{
  "n_layer": 13,
  "d_model": 192,
  "n_head": 6,
  "n_kv_head": 2,
  "head_dim": 32,
  "d_mlp": 448,
  "vocab_size": 1024,
  "activation": "swiglu",
  "norm": "layernorm",
  "norm_place": "pre",
  "norm_eps": 1e-05,
  "positions": "rope",
  "rope_base": 10000.0,
  "rope_fraction": 1.0,
  "qk_norm": true,
  "attn_scale": 0.177,
  "bias": "none",
  "tie_embeddings": false,
  "parallel_block": false,
  "init": "uniform",
  "init_std_qkv": 0.0264,
  "init_std_o": 0.00517,
  "init_std_up": 0.0264,
  "init_std_down": 0.00339,
  "optimizer": "muon_variant",
  "lr": 0.0118,
  "beta1": 0.95,
  "weight_decay": 0.015,
  "lr_head": 0.0143,
  "warmup_steps": 0,
  "schedule": "cos",
  "final_lr_fraction": 0.0,
  "batch_tokens": 32768,
  "seq_len": 512,
  "doc_mask": true,
  "z_loss": 1e-05,
  "train_tokens": 301700000,
  "steps": 9208,
  "dataset": "wikipedia_en"
}
Each number is 50 + 12 x the weight over the matrix's rms, rounded and kept within 0 to 99. Layers, rows and columns count from 0.

# layer 4 MLP gate, 448x192, rms 0.267, rows 182-218, columns 0-63
64 35 43 47 49 27 66 43 36 46 77 72 46 28 56 62 51 50 59 16 51 65 61 54 56 50 34 25 42 43 47 44 68 45 50 38 71 45 61 54 35 49 66 62 45 71 55 49 66 45 54 48 52 36 72 57 54 43 65 48 52 53 46 48
34 48 59 32 71 41 53 44 46 39 43 55 41 31 60 66 35 60 45 42 61 45 55 44 52 37 44 38 50 57 64 49 49 39 51 60 46 38 58 46 26 58 31 54 56 13 54 55 35 61 49 51 66 47 51 33 40 61 49 66 48 64 51 49
45 73 37 40 51 27 47 66 40 38 54 38 81 66 52 32 36 40 43 34 43 43 38 46 57 35 68 34 58 51 69 44 41 26 44 75 49 66 62 42 52 69 61 45 39 50 51 48 37 48 59 35 49 45 50 66 61 40 68 45 60 48 50 44
43 49 48 52 52 55 54 53 56 65 48 51 41 49 50 42 57 36 46 57 40 57 48 51 48 45 59 58 59 65 72 50 51 59 61 38 45 55 58 49 52 67 55 41 35 56 29 47 63 57 66 40 42 37 50 59 63 39 80 50 54 74 53 52
41 41 27 48 65 53 37 56 52 42 43 26 46 42 85 55 57 44 76 72 39 58 55 49 55 39 55 44 45 42 57 35 59 43 57 37 39 55 41 44 38 56 69 49 52 25 48 42 64 35 48 33 44 71 57 57 52 57 52 49 54 45 42 45
47 42 55 69 57 21 65 55 48 29 68 71 46 62 51 12 66 55 41 76 54 51 61 55 48 60 48 71 45 55 43 61 64 57 52 40 56 55 45 63 54 65 62 28 71 61 66 44 45 48 61 54 27 57 58 70 60 77 62 61 65 60 58 63
56 40 43 57 61 63 35 41 73 19 47 60 61 29 40 62 65 68 75 48 64 45 54 63 52 55 34 50 53 42 58 52 36 47 45 50 57 50 36 58 51 63 73 13 49 58 54 48 44 50 60 71 58 23 51 69 57 46 63 78 48 54 60 53
64 51 68 45 55 36 46 44 60 47 66 51 58 36 43 52 38 52 65 36 37 40 44 42 55 59 46 41 49 54 61 53 30 52 49 47 60 51 64 54 55 52 60 41 63 47 45 49 46 44 32 68 64 58 55 41 55 52 29 52 66 30 51 40
52 31 54 44 40 55 50 65 54 32 43 51 39 45 57 54 59 62 64 45 52 66 64 57 48 45 64 43 20 50 75 40 62 46 35 64 40 49 35 60 57 48 41 39 45 58 36 55 37 44 54 43 38 56 45 57 39 41 58 36 61 36 39 50
56 48 57 58 61 62 46 45 61 42 24 44 60 50 42 61 59 75 35 49 56 53 70 35 72 56 52 41 87 34 27 65 62 48 63 80 78 46 43 43 31 66 39 32 70 60 61 56 46 46 59 29 39 67 50 74 34 45 58 51 28 57 65 46
68 58 87 54 51 83 45 76 26 30 42 69 45 68 51 53 28 33 61 66 49 74 56 40 58 51 69 50 45 28 68 54 29 35 46 41 51 38 39 50 40 43 52 67 43 53 48 80 47 14 50 37 52 33 42 73 29 52 48 65 38 43 31 39
55 44 36 63 58 48 69 68 58 47 46 59 58 62 60 71 33 33 47 39 48 42 53 52 51 69 55 56 36 51 40 60 40 50 66 81 67 29 64 45 68 45 63 39 41 71 29 38 70 41 50 63 26 45 56 38 45 52 32 23 65 56 51 68
59 65 70 50 59 44 65 43 41 44 39 37 40 64 42 45 60 50 64 47 52 60 43 43 51 43 44 52 60 57 59 47 41 36 55 60 51 36 52 72 66 36 66 41 48 44 55 39 75 61 50 50 44 66 54 49 58 65 30 67 46 54 62 55
29 54 60 75 56 51 39 59 43 48 62 43 59 70 70 60 51 31 45 55 34 39 53 54 48 64 32 46 54 36 50 56 44 63 64 52 63 42 38 69 35 30 57 51 50 67 60 52 40 53 41 52 69 60 65 54 56 51 54 73 50 67 63 64
55 41 57 46 68 51 72 57 37 48 52 42 46 49 44 43 38 41 51 56 56 46 74 44 64 48 37 52 56 33 43 48 62 51 49 53 43 52 64 80 57 52 49 70 31 41 35 50 63 46 61 36 36 61 53 54 59 63 64 54 49 41 62 46
68 63 54 47 45 44 55 36 55 38 43 40 30 64 51 54 49 63 50 64 58 53 70 68 56 49 25 52 38 78 36 36 45 56 42 40 41 47 45 49 50 53 60 36 42 57 49 36 37 52 64 44 63 33 41 75 47 36 51 54 38 76 69 57
48 49 53 25 56 39 65 60 50 49 44 73 40 29 32 45 57 71 40 46 51 62 65 64 63 50 30 47 52 66 57 44 52 63 68 34 36 62 64 72 50 47 34 56 30 67 43 44 68 48 57 59 40 54 66 48 50 47 55 38 41 35 61 46
52 50 35 62 50 48 59 54 31 32 50 44 65 45 41 42 47 33 61 49 34 63 59 57 26 49 40 67 49 45 44 40 40 48 38 54 52 36 31 46 53 39 43 24 51 33 44 33 58 49 54 42 44 27 45 46 41 55 39 62 34 65 35 33
60 52 55 54 65 71 28 53 43 63 58 35 56 64 54 42 64 49 41 52 66 59 58 37 44 55 46 48 40 40 40 26 39 43 60 27 53 28 60 38 70 49 60 42 52 49 29 64 36 47 30 56 34 52 48 56 46 72 54 39 46 38 55 30
48 34 55 63 50 48 39 62 51 50 54 46 45 65 57 51 31 75 31 58 59 46 52 32 48 51 53 62 35 35 62 63 74 44 47 58 58 35 47 39 48 48 47 58 41 37 40 63 47 20 15 54 71 30 78 47 42 51 57 49 53 48 51 38
53 59 66 58 85 49 29 56 52 46 62 37 49 61 57 38 59 58 40 34 46 31 66 47 41 54 55 67 44 47 46 61 46 28 45 51 71 44 43 56 61 54 54 59 55 59 50 45 69 65 83 56 21 57 53 52 32 72 51 67 57 63 59 61
54 55 54 60 72 57 30 64 39 16 48 41 57 60 13 55 47 55 40 48 58 45 58 48 43 58 54 59 53 42 47 57 56 65 59 61 52 46 50 42 45 46 53 50 54 49 24 23 76 50 42 38 59 64 68 46 79 57 54 54 48 62 56 54
35 56 50 32 72 49 50 47 62 40 52 54 71 37 48 69 46 53 61 36 50 64 63 58 71 61 49 39 57 51 51 46 60 40 39 58 45 72 53 36 58 56 76 59 39 54 64 46 53 47 35 64 33 62 65 50 39 63 62 48 71 52 34 34
42 52 46 53 49 57 39 64 18 64 64 31 51 70 50 53 46 75 37 53 65 66 33 74 66 55 43 32 39 52 39 60 43 41 63 66 35 45 54 47 44 42 23 51 61 50 57 64 49 46 35 45 52 33 56 45 38 58 45 58 40 54 69 58
56 53 62 40 48 60 42 60 50 52 42 68 44 74 59 55 43 48 50 28 62 51 60 48 36 43 55 60 57 65 46 36 40 55 61 39 63 70 48 56 33 50 72 56 37 66 38 66 49 62 57 38 55 47 55 76 30 49 45 36 33 44 47 46
59 54 51 56 44 48 47 34 64 36 51 43 53 42 66 41 54 42 41 43 45 47 51 57 52 45 45 60 41 43 35 51 34 50 43 56 38 42 50 31 64 68 33 45 67 48 43 48 84 64 49 29 47 29 54 71 72 55 49 42 72 53 64 37
64 57 32 67 52 54 55 63 71 54 43 60 50 50 78 35 68 34 50 71 49 57 57 43 73 33 34 42 74 17 56 42 52 52 46 65 41 52 55 32 51 42 44 49 52 56 52 37 42 54 51 50 65 47 55 43 39 68 34 69 57 43 48 80
50 67 38 48 48 63 64 61 20 47 54 17 53 65 42 52 43 44 64 46 47 64 41 39 54 23 37 33 53 51 34 41 52 78 60 40 42 20 36 44 46 60 47 40 60 56 32 36 65 50 53 60 51 50 30 66 39 29 45 45 57 49 52 40
61 40 52 42 75 66 40 38 55 73 47 48 78 45 70 69 53 28 76 69 34 50 42 33 52 30 40 22 51 54 73 44 39 60 53 75 74 68 67 58 56 31 64 45 57 57 56 38 52 62 53 56 37 44 45 62 74 59 47 53 38 53 57 62
77 40 56 49 66 56 34 51 56 37 41 61 58 50 40 44 39 62 41 34 52 40 54 39 34 54 22 56 66 30 42 53 43 51 44 60 49 43 37 22 57 33 53 52 72 58 65 50 55 58 65 66 53 54 57 59 40 49 66 79 44 74 60 75
41 54 44 60 53 39 42 53 52 62 66 37 31 49 43 38 52 64 38 38 73 52 48 75 69 47 24 78 43 63 55 63 40 45 39 46 58 56 71 60 62 40 53 47 29 78 22 46 54 44 57 53 56 75 34 41 45 46 68 51 68 47 33 40
55 47 48 36 57 29 72 69 31 43 59 55 46 47 47 50 46 37 50 42 51 55 52 54 47 47 67 48 47 79 56 59 56 45 33 55 40 64 56 49 50 27 61 44 65 66 56 76 61 48 66 31 55 48 64 63 67 48 41 31 63 57 61 51
53 41 32 53 56 41 49 67 46 37 59 45 38 57 43 24 67 51 61 48 32 30 64 48 41 43 52 61 57 60 35 34 40 43 38 53 50 57 59 60 50 54 57 49 49 63 36 66 46 49 19 56 42 58 61 45 49 64 55 47 58 36 38 61
68 40 51 55 35 57 48 33 40 34 25 57 53 54 48 30 33 56 61 41 47 65 47 22 54 44 36 39 54 48 29 44 79 55 74 44 28 33 55 37 60 48 41 59 48 42 46 51 61 43 63 67 65 56 56 47 42 47 40 50 30 73 51 30
47 57 71 55 50 55 59 34 49 57 48 63 51 53 57 43 43 60 40 46 30 53 36 30 42 49 22 58 27 44 36 50 45 47 48 42 49 59 56 51 49 51 38 40 54 37 39 35 62 52 43 36 46 49 39 53 52 59 50 48 52 54 48 60
44 56 69 47 49 68 50 54 43 52 50 30 49 45 66 46 33 50 59 32 26 60 27 78 59 52 54 61 37 36 32 75 50 47 68 73 62 56 36 68 37 39 67 41 51 54 49 33 50 76 57 47 34 65 33 52 66 46 48 61 47 55 55 60
56 81 34 58 46 62 58 59 59 46 50 42 62 58 56 57 44 48 56 63 42 45 40 21 63 51 49 51 44 38 44 70 59 56 57 34 65 53 40 37 31 52 54 58 30 45 45 68 54 62 43 49 65 36 43 62 61 57 46 59 38 57 61 33
# layer 4 MLP up, 448x192, rms 0.28, rows 182-217, columns 0-63
35 48 40 58 40 58 52 62 51 37 49 59 76 59 58 49 35 54 45 68 46 51 54 79 62 51 71 47 58 53 55 54 39 46 46 43 32 42 56 48 46 37 26 58 46 38 64 47 62 51 42 37 45 48 75 53 59 35 52 54 49 40 31 43
45 58 37 53 51 37 69 51 50 65 35 49 46 53 54 61 33 41 36 54 50 43 33 29 53 32 44 45 51 55 58 49 54 42 52 40 27 66 53 46 40 60 51 65 64 46 54 43 47 58 57 55 75 53 42 49 44 51 40 42 42 50 66 43
44 69 59 39 33 59 31 57 46 56 67 42 55 55 45 46 46 48 26 30 48 24 46 54 54 37 68 50 46 20 48 57 37 47 48 48 42 53 44 44 44 51 58 37 57 57 30 37 39 57 65 47 32 51 57 57 34 58 42 36 52 58 43 52
32 46 44 45 53 40 48 61 61 39 61 74 56 56 39 53 39 44 43 57 51 36 37 60 45 37 35 35 56 49 37 57 46 38 56 25 55 44 40 67 53 82 63 54 51 58 70 35 64 35 59 60 50 59 41 67 56 54 49 54 53 61 53 73
53 67 43 27 43 41 48 29 63 67 51 64 75 48 65 37 58 60 69 28 35 55 46 40 57 51 50 35 42 41 45 26 66 56 57 48 49 61 34 37 55 49 41 59 50 50 23 49 38 40 47 55 54 41 51 63 52 44 32 43 53 52 53 50
45 40 36 56 61 63 52 54 56 48 47 45 59 45 41 49 35 57 69 58 50 66 32 55 35 63 53 57 73 44 59 76 37 47 50 42 45 49 56 45 46 51 35 59 42 47 53 61 61 51 64 71 59 47 36 56 52 38 59 65 53 33 66 41
58 70 51 46 55 41 28 50 71 44 51 62 39 43 49 31 60 69 49 59 56 59 43 40 55 59 38 19 47 39 45 31 35 60 26 49 56 44 65 70 59 34 50 50 62 47 59 43 37 33 55 63 46 44 34 59 61 33 69 61 63 61 44 66
52 60 59 66 38 52 42 58 46 51 51 51 44 31 68 49 51 50 49 58 43 49 51 47 51 58 41 56 56 42 38 61 52 43 57 56 56 51 37 43 55 42 47 60 50 54 51 71 50 51 69 69 41 62 70 27 59 32 28 64 46 55 52 53
58 62 47 46 37 54 36 27 50 37 48 46 30 59 40 42 43 38 41 40 47 43 42 51 33 55 46 59 61 35 47 45 65 47 54 46 53 47 42 32 52 54 52 73 65 51 46 55 52 75 41 62 45 35 44 56 40 49 52 53 18 49 34 29
47 58 55 62 35 55 60 76 40 47 42 48 34 61 47 31 47 59 48 49 41 71 58 45 45 66 50 66 69 61 51 43 65 38 46 55 43 61 76 47 59 52 35 26 49 70 66 64 42 53 69 37 25 63 63 24 38 51 55 46 57 74 40 70
57 44 43 51 56 41 60 55 37 38 63 45 42 67 61 31 36 25 68 52 61 56 37 43 51 51 55 60 22 49 37 51 54 48 65 54 42 50 37 67 35 54 48 51 48 45 55 61 47 40 24 47 51 36 46 65 51 82 52 36 46 14 58 50
54 30 55 42 50 45 42 34 36 70 44 58 52 65 41 42 61 43 46 39 25 54 52 55 72 58 49 43 60 40 54 50 61 57 56 57 33 50 35 44 29 66 50 53 56 53 45 58 60 57 49 70 56 75 53 60 59 53 48 63 81 63 53 65
69 44 49 64 52 66 51 44 53 39 49 50 59 42 44 43 73 69 30 39 49 34 47 59 35 35 54 57 41 66 22 66 49 52 40 54 49 53 37 70 49 55 48 67 48 62 48 55 49 25 82 66 40 38 41 46 39 44 55 70 59 57 47 26
62 33 50 71 51 53 42 43 56 37 75 57 17 45 44 58 27 55 52 76 50 40 74 53 48 54 61 64 36 30 49 66 43 39 47 42 56 60 28 52 41 43 73 53 63 46 53 49 47 41 65 34 41 59 32 39 59 47 45 42 54 52 43 44
64 51 46 66 56 68 48 58 68 55 44 42 42 51 49 71 39 61 59 32 58 45 59 31 49 45 54 52 55 33 36 63 74 69 35 54 40 66 67 60 52 66 55 67 32 57 69 66 51 54 34 41 37 19 57 49 71 43 57 21 35 42 61 38
56 51 72 59 53 42 43 46 40 44 49 52 46 49 63 64 58 49 50 43 74 40 49 47 35 51 37 50 37 69 44 46 42 49 32 57 73 43 61 61 52 42 49 44 58 69 47 43 51 58 43 39 70 50 51 70 47 35 47 78 38 65 53 55
31 50 57 39 43 56 32 51 41 56 60 45 64 30 53 32 46 56 45 46 55 48 50 53 73 46 54 46 81 50 49 59 30 43 51 55 51 62 41 33 49 76 49 51 58 61 66 45 39 27 75 59 62 57 31 37 44 60 26 61 44 56 52 67
58 42 50 29 55 45 41 47 55 50 37 65 44 61 51 29 51 55 45 56 40 18 46 52 65 45 41 44 34 59 44 65 52 47 46 42 42 55 58 49 50 69 75 64 51 50 50 55 62 27 42 54 56 41 61 34 70 56 56 38 55 55 51 60
58 22 58 93 55 39 57 53 71 30 58 64 54 52 68 34 79 78 55 50 36 37 41 51 52 61 33 38 48 70 52 48 32 38 57 49 48 48 45 39 58 47 37 51 41 48 41 60 44 46 37 28 46 55 54 65 46 28 27 52 62 32 44 28
66 41 54 57 71 67 60 62 48 57 50 40 30 40 41 62 54 37 57 45 50 61 64 26 61 76 58 40 33 61 54 36 25 52 34 64 51 48 51 48 46 41 33 40 78 73 59 42 47 63 44 34 73 57 57 26 71 43 40 33 39 38 57 54
37 45 44 49 46 66 52 19 71 53 46 48 42 62 63 51 37 35 55 57 62 58 53 34 44 61 47 56 39 58 52 65 29 53 53 42 48 59 43 53 47 42 50 23 45 42 78 58 53 60 57 55 67 60 31 40 57 45 30 56 50 37 38 67
43 35 64 53 48 47 56 57 43 54 50 56 39 28 35 46 52 22 61 38 51 52 61 50 53 33 45 57 64 28 41 66 40 61 67 62 55 39 59 64 56 26 49 55 22 79 46 28 32 76 64 54 57 27 48 42 64 39 60 55 52 30 49 63
57 68 57 49 58 32 31 48 62 44 68 45 50 49 45 42 47 35 38 49 57 36 54 59 73 56 53 46 58 59 65 48 41 41 58 31 56 50 56 38 40 30 49 58 40 56 39 46 61 32 45 56 38 73 40 57 61 42 53 56 32 49 50 62
60 48 40 41 47 43 56 58 58 40 58 61 59 46 46 53 32 54 41 47 42 49 42 28 37 57 48 50 65 52 45 53 59 39 55 64 54 37 47 65 60 41 70 25 42 29 47 56 46 49 54 35 63 57 39 42 67 60 57 41 57 46 38 41
48 36 58 72 55 55 64 52 47 37 72 61 38 52 62 43 30 63 29 55 46 71 56 64 44 37 53 45 61 42 43 51 48 54 58 65 37 37 51 39 56 36 48 54 70 32 49 53 37 59 54 39 57 53 29 37 61 72 60 43 55 52 63 38
46 82 14 58 51 57 26 32 62 46 45 57 40 34 51 22 50 42 43 45 46 33 43 44 58 37 50 38 68 42 38 52 50 49 41 41 25 38 67 48 84 59 50 54 51 50 47 67 61 33 69 45 45 32 31 58 49 38 74 65 69 57 62 65
32 75 46 34 50 48 48 53 41 61 36 43 65 40 73 44 41 49 41 28 68 54 36 37 53 47 43 35 48 58 55 66 35 57 47 65 52 48 45 38 59 51 41 53 54 44 68 50 57 51 75 50 38 45 52 52 31 73 63 64 23 47 32 64
45 35 53 52 48 49 32 41 67 70 35 60 38 49 59 50 43 59 59 30 42 48 32 57 31 56 53 66 32 60 40 54 35 27 44 59 36 39 42 43 40 45 47 44 71 41 51 53 43 55 49 24 36 45 41 42 58 45 43 47 48 55 46 45
38 52 66 56 87 84 71 50 46 47 51 36 64 46 54 37 37 29 53 78 61 52 58 33 42 54 55 56 66 45 70 33 38 68 20 55 30 34 36 43 54 47 43 63 44 55 72 60 34 55 46 44 60 38 31 59 65 62 45 41 54 50 43 58
40 58 43 58 45 53 65 64 43 52 61 40 48 51 60 51 44 60 33 28 41 49 33 47 41 47 61 63 67 47 50 52 53 63 59 61 64 48 56 49 59 68 46 57 43 51 57 29 22 37 40 46 54 52 50 43 18 42 53 53 45 45 42 50
53 50 50 58 40 62 50 52 51 72 49 67 52 72 38 62 55 51 49 75 44 49 56 69 59 26 56 68 40 60 58 37 56 79 59 53 57 45 42 67 21 60 36 57 43 36 66 29 37 50 25 62 40 58 39 62 62 53 28 44 60 41 70 55
34 57 63 48 54 72 65 41 58 54 55 45 64 40 65 68 51 58 53 34 72 42 34 36 63 31 37 55 42 48 48 60 62 14 42 59 49 38 29 55 53 46 36 55 56 48 54 62 42 81 50 44 58 60 52 48 43 65 52 58 53 63 66 39
40 32 47 53 58 60 60 52 63 41 34 63 77 58 54 57 40 47 73 58 67 58 48 39 57 38 46 57 39 46 69 61 62 51 53 42 54 54 58 48 77 45 57 58 69 69 45 64 48 62 41 63 22 67 24 54 38 58 62 47 51 21 36 51
40 27 61 62 46 41 57 64 35 41 55 52 47 47 38 55 39 58 69 54 48 56 46 29 53 50 62 46 73 59 63 36 40 42 50 51 45 56 60 53 53 35 36 44 46 50 55 51 51 27 50 53 52 47 49 43 50 64 40 34 46 53 55 58
56 55 51 42 46 34 59 58 38 23 30 46 52 45 37 35 60 48 56 27 49 28 33 52 57 37 58 50 52 48 57 40 58 47 26 36 56 45 56 32 36 48 36 61 33 63 62 68 43 32 57 46 49 42 50 37 57 42 42 54 39 34 41 32
54 40 57 45 54 56 59 76 53 49 67 31 52 66 58 79 37 51 51 63 46 37 39 58 42 66 60 77 55 50 51 47 35 32 50 57 76 47 40 46 27 44 61 38 55 35 51 49 46 49 17 58 45 57 55 67 46 72 27 52 58 36 71 54
# layer 4 MLP down (transposed), 448x192, rms 0.112, rows 182-217, columns 0-63
51 33 55 42 42 37 77 62 31 44 43 57 46 61 43 43 51 52 65 51 55 51 36 64 50 57 57 52 52 61 64 69 39 47 48 49 67 93 51 75 65 54 58 53 32 44 70 60 48 47 39 79 68 32 53 40 61 49 50 33 46 61 49 44
48 53 51 50 40 50 37 46 58 51 57 37 39 53 56 33 53 55 51 52 52 55 56 38 61 44 38 56 27 51 53 59 33 71 46 35 49 59 41 49 64 37 54 65 48 49 67 54 57 56 58 48 30 60 43 51 69 46 39 56 48 46 48 34
43 39 60 43 61 61 49 52 44 39 49 37 38 60 64 49 65 51 56 43 53 45 64 59 49 65 43 61 67 45 41 57 54 73 42 46 34 26 48 48 57 42 60 44 27 48 44 57 45 35 25 38 51 57 56 38 33 43 72 62 42 39 44 48
33 48 21 28 44 65 46 57 35 47 52 44 62 63 35 39 46 61 66 53 53 42 50 60 30 66 55 46 49 48 50 42 37 32 54 75 43 43 54 49 61 65 61 42 42 48 58 50 51 32 52 69 38 48 62 34 61 42 40 50 51 38 61 60
50 68 34 38 70 62 78 50 64 58 43 51 62 51 56 35 48 29 51 41 45 19 49 39 50 52 63 36 38 66 51 46 47 39 56 48 47 26 51 60 41 44 50 55 57 49 50 78 49 66 40 36 54 46 55 55 47 46 61 49 29 50 59 64
71 43 40 63 67 62 38 56 53 43 53 40 56 56 51 54 34 46 58 60 35 87 58 42 34 45 60 52 54 37 49 51 60 44 41 47 37 42 46 37 25 63 44 47 66 45 47 43 62 58 69 43 40 25 50 42 49 50 30 45 40 39 59 70
50 44 57 73 53 46 45 54 50 68 55 41 70 70 57 48 61 58 34 61 32 48 46 60 54 46 65 26 49 33 45 12 44 59 74 55 71 54 51 37 40 79 54 58 35 46 46 47 50 66 46 75 40 59 54 52 58 53 52 47 30 39 57 47
34 55 44 34 45 39 69 57 57 17 50 41 36 32 50 54 62 38 51 55 53 32 64 45 44 60 39 31 39 42 42 25 38 63 47 44 59 70 61 62 61 63 25 48 56 44 50 52 55 66 43 45 51 39 61 35 39 63 65 64 30 43 62 40
46 62 43 45 67 64 45 59 39 36 48 49 26 31 45 36 34 40 43 39 72 57 58 58 30 29 57 51 43 53 39 53 51 63 48 32 58 58 48 30 47 64 38 68 59 45 59 55 55 50 33 40 56 52 50 73 48 39 37 37 61 52 62 32
45 53 40 46 77 53 42 23 49 66 34 50 42 44 43 61 44 53 36 50 47 28 55 69 47 61 54 34 36 39 48 36 66 54 51 21 58 58 57 31 34 50 61 45 52 44 67 24 50 54 75 58 23 48 47 54 85 54 42 54 44 55 49 56
67 30 45 49 66 45 44 64 26 64 53 47 60 36 56 58 50 64 38 49 37 25 45 44 53 53 64 37 40 41 34 24 30 31 49 58 40 46 36 43 45 35 67 54 77 63 65 42 61 70 38 68 46 57 62 59 64 57 50 63 41 64 61 62
50 59 42 17 42 62 39 63 58 28 38 53 46 74 51 45 72 64 41 51 52 49 43 63 77 53 39 44 53 62 67 84 53 59 48 43 59 45 51 62 37 35 67 41 71 73 29 46 60 66 55 52 62 33 43 62 49 65 67 57 41 54 73 63
63 47 26 52 42 58 58 61 45 34 54 48 60 47 37 43 84 53 42 60 57 60 52 51 67 74 26 62 58 51 59 63 52 38 55 37 44 48 50 55 40 53 52 53 44 48 49 38 39 31 61 43 73 38 46 63 67 50 33 63 43 31 63 56
45 61 48 38 56 20 59 40 38 68 35 63 69 37 51 23 57 62 48 73 59 47 45 44 51 55 48 54 51 69 49 44 51 68 39 43 40 39 56 27 53 45 46 37 35 51 52 38 52 48 40 58 10 56 23 65 23 48 44 46 46 48 52 47
60 53 61 44 45 65 60 43 43 49 55 72 36 44 60 42 42 32 58 39 57 49 87 51 72 54 44 37 49 33 43 40 59 39 35 46 46 43 55 49 22 64 41 49 06 52 54 64 43 42 40 41 62 60 71 76 58 67 56 50 42 54 50 56
46 55 50 56 43 46 56 51 63 64 49 55 59 43 36 47 33 51 34 43 53 65 59 46 46 31 39 54 56 52 54 52 29 49 47 65 32 59 40 58 34 48 55 57 62 57 59 78 28 64 49 59 67 38 78 42 43 51 68 54 49 36 45 37
33 43 29 51 52 58 43 19 43 40 59 53 54 35 31 44 69 37 53 44 41 47 49 31 51 59 37 32 43 59 38 60 61 55 59 45 33 50 48 44 55 37 36 31 65 56 57 53 48 31 51 27 61 44 50 64 53 50 57 60 62 60 61 35
52 34 52 58 58 34 58 50 41 77 29 52 73 50 69 29 78 58 49 34 45 61 39 54 34 39 56 56 38 57 44 50 44 46 49 49 51 43 67 24 64 50 49 41 57 58 49 49 56 52 49 60 62 49 27 72 63 51 76 53 52 52 47 56
66 44 45 66 73 73 56 42 59 32 81 57 45 50 45 34 48 37 42 50 58 61 68 48 48 69 57 24 58 32 46 53 48 46 42 57 37 37 45 52 44 48 30 62 63 47 31 86 57 61 45 33 65 63 58 51 55 49 35 52 51 34 42 53
41 26 69 57 48 40 51 63 39 35 43 50 38 55 54 54 45 59 46 62 51 31 56 58 60 64 53 44 47 38 71 54 47 45 57 47 46 56 59 75 40 61 37 48 57 46 32 48 47 36 57 35 52 55 37 45 37 57 55 37 62 52 40 28
46 39 38 61 60 27 36 79 57 39 33 50 62 66 48 41 54 63 21 71 54 34 77 47 59 60 58 34 58 34 53 65 56 47 69 49 42 59 63 45 56 58 46 61 44 48 61 47 40 33 41 60 40 25 54 61 45 50 69 46 59 40 56 47
48 65 44 43 34 55 58 56 43 41 33 42 66 52 42 38 72 50 40 71 32 45 66 50 29 33 70 44 48 40 63 57 61 63 80 58 53 46 60 51 65 63 56 77 75 47 43 36 44 74 60 41 35 54 53 57 49 53 40 63 52 47 51 50
43 48 75 64 64 37 31 35 35 36 35 66 38 33 52 82 54 62 52 59 63 44 36 49 56 39 58 24 49 44 45 55 28 45 55 41 49 54 58 52 49 69 41 38 53 59 64 69 61 26 62 77 45 48 28 38 64 47 70 32 43 45 52 43
41 60 46 48 35 55 45 61 47 48 47 37 39 61 58 44 45 54 55 63 70 31 53 61 49 42 49 58 46 50 58 60 39 47 29 62 45 49 45 61 61 55 56 40 44 44 53 44 43 58 47 57 68 37 52 67 55 41 39 44 52 61 78 51
73 72 60 75 50 50 52 56 60 42 58 47 46 54 56 48 34 49 52 54 53 48 56 50 42 65 37 44 39 29 30 83 88 62 56 40 64 33 64 66 25 56 38 61 59 62 55 49 52 57 60 51 53 47 41 62 33 38 80 61 62 37 41 51
55 35 30 53 42 69 51 40 63 60 74 63 57 30 69 65 29 43 54 48 64 44 34 25 40 64 34 50 56 32 39 40 48 47 43 55 59 63 67 48 27 89 33 45 65 38 65 32 60 77 38 57 48 58 63 45 61 46 36 49 54 65 44 49
41 39 65 41 48 52 51 65 56 39 51 44 30 50 58 39 65 30 60 63 56 60 48 60 33 62 57 71 44 43 44 40 44 54 46 63 34 62 53 46 41 38 50 73 58 50 50 48 44 46 21 56 50 47 62 44 46 52 40 32 44 49 58 53
61 56 75 16 48 33 43 59 74 88 43 22 42 31 55 39 39 45 47 56 38 58 77 59 32 68 54 43 74 52 48 44 32 28 35 59 55 38 46 81 40 60 25 58 58 77 63 42 45 65 56 51 39 49 68 52 42 64 62 58 46 51 40 44
58 57 47 35 54 76 56 34 46 54 65 54 63 46 54 63 43 46 55 57 18 41 27 30 55 43 14 16 40 62 40 49 44 63 42 51 60 62 55 61 61 36 51 50 53 31 48 55 53 49 48 45 46 62 50 69 49 35 36 44 59 55 31 40
41 43 52 41 36 50 37 53 66 51 78 39 41 47 63 68 51 46 28 66 64 68 60 49 34 40 49 56 43 48 39 64 53 37 56 36 37 42 43 63 61 44 52 50 44 59 53 51 48 27 38 56 46 47 56 50 55 31 44 44 65 51 47 67
49 70 65 53 40 62 51 80 69 39 39 49 64 51 66 30 38 63 47 36 52 59 68 61 40 36 40 50 40 49 51 22 34 41 31 43 50 56 67 44 57 65 49 44 70 49 47 60 58 46 42 57 48 54 36 78 43 66 38 16 39 52 69 21
41 56 50 32 49 57 46 46 62 27 57 57 52 50 42 51 56 37 58 39 61 59 51 41 42 48 38 59 33 47 33 49 58 38 35 67 56 63 71 42 59 53 41 47 44 53 38 49 56 41 15 59 69 64 59 46 49 46 36 41 49 14 33 52
53 44 34 53 68 55 46 40 24 56 43 61 62 74 41 45 50 51 69 18 56 57 49 40 47 59 69 56 31 45 57 16 39 26 60 45 40 53 50 54 58 38 66 50 45 35 71 65 57 36 37 62 28 50 46 41 52 36 64 58 48 34 40 50
38 44 61 53 60 53 40 53 75 52 49 49 62 54 73 45 44 61 46 61 63 49 66 51 60 50 57 38 42 37 18 37 66 38 30 38 48 53 46 52 66 68 45 44 51 57 45 40 43 48 40 39 46 65 49 49 42 52 30 52 49 41 53 31
47 51 63 65 44 57 72 55 41 38 43 18 32 62 50 45 55 65 57 35 48 50 49 50 51 15 47 29 41 46 56 63 56 56 55 36 50 52 62 44 39 43 44 58 81 34 50 37 53 39 57 36 46 33 38 54 75 63 42 50 53 51 57 61
38 52 47 65 45 51 61 63 39 40 33 47 37 25 36 50 44 33 57 52 56 45 49 63 52 69 36 56 47 52 38 77 45 41 62 32 38 53 48 47 46 27 72 60 56 55 65 54 59 39 38 47 42 55 57 64 56 67 63 39 40 72 48 35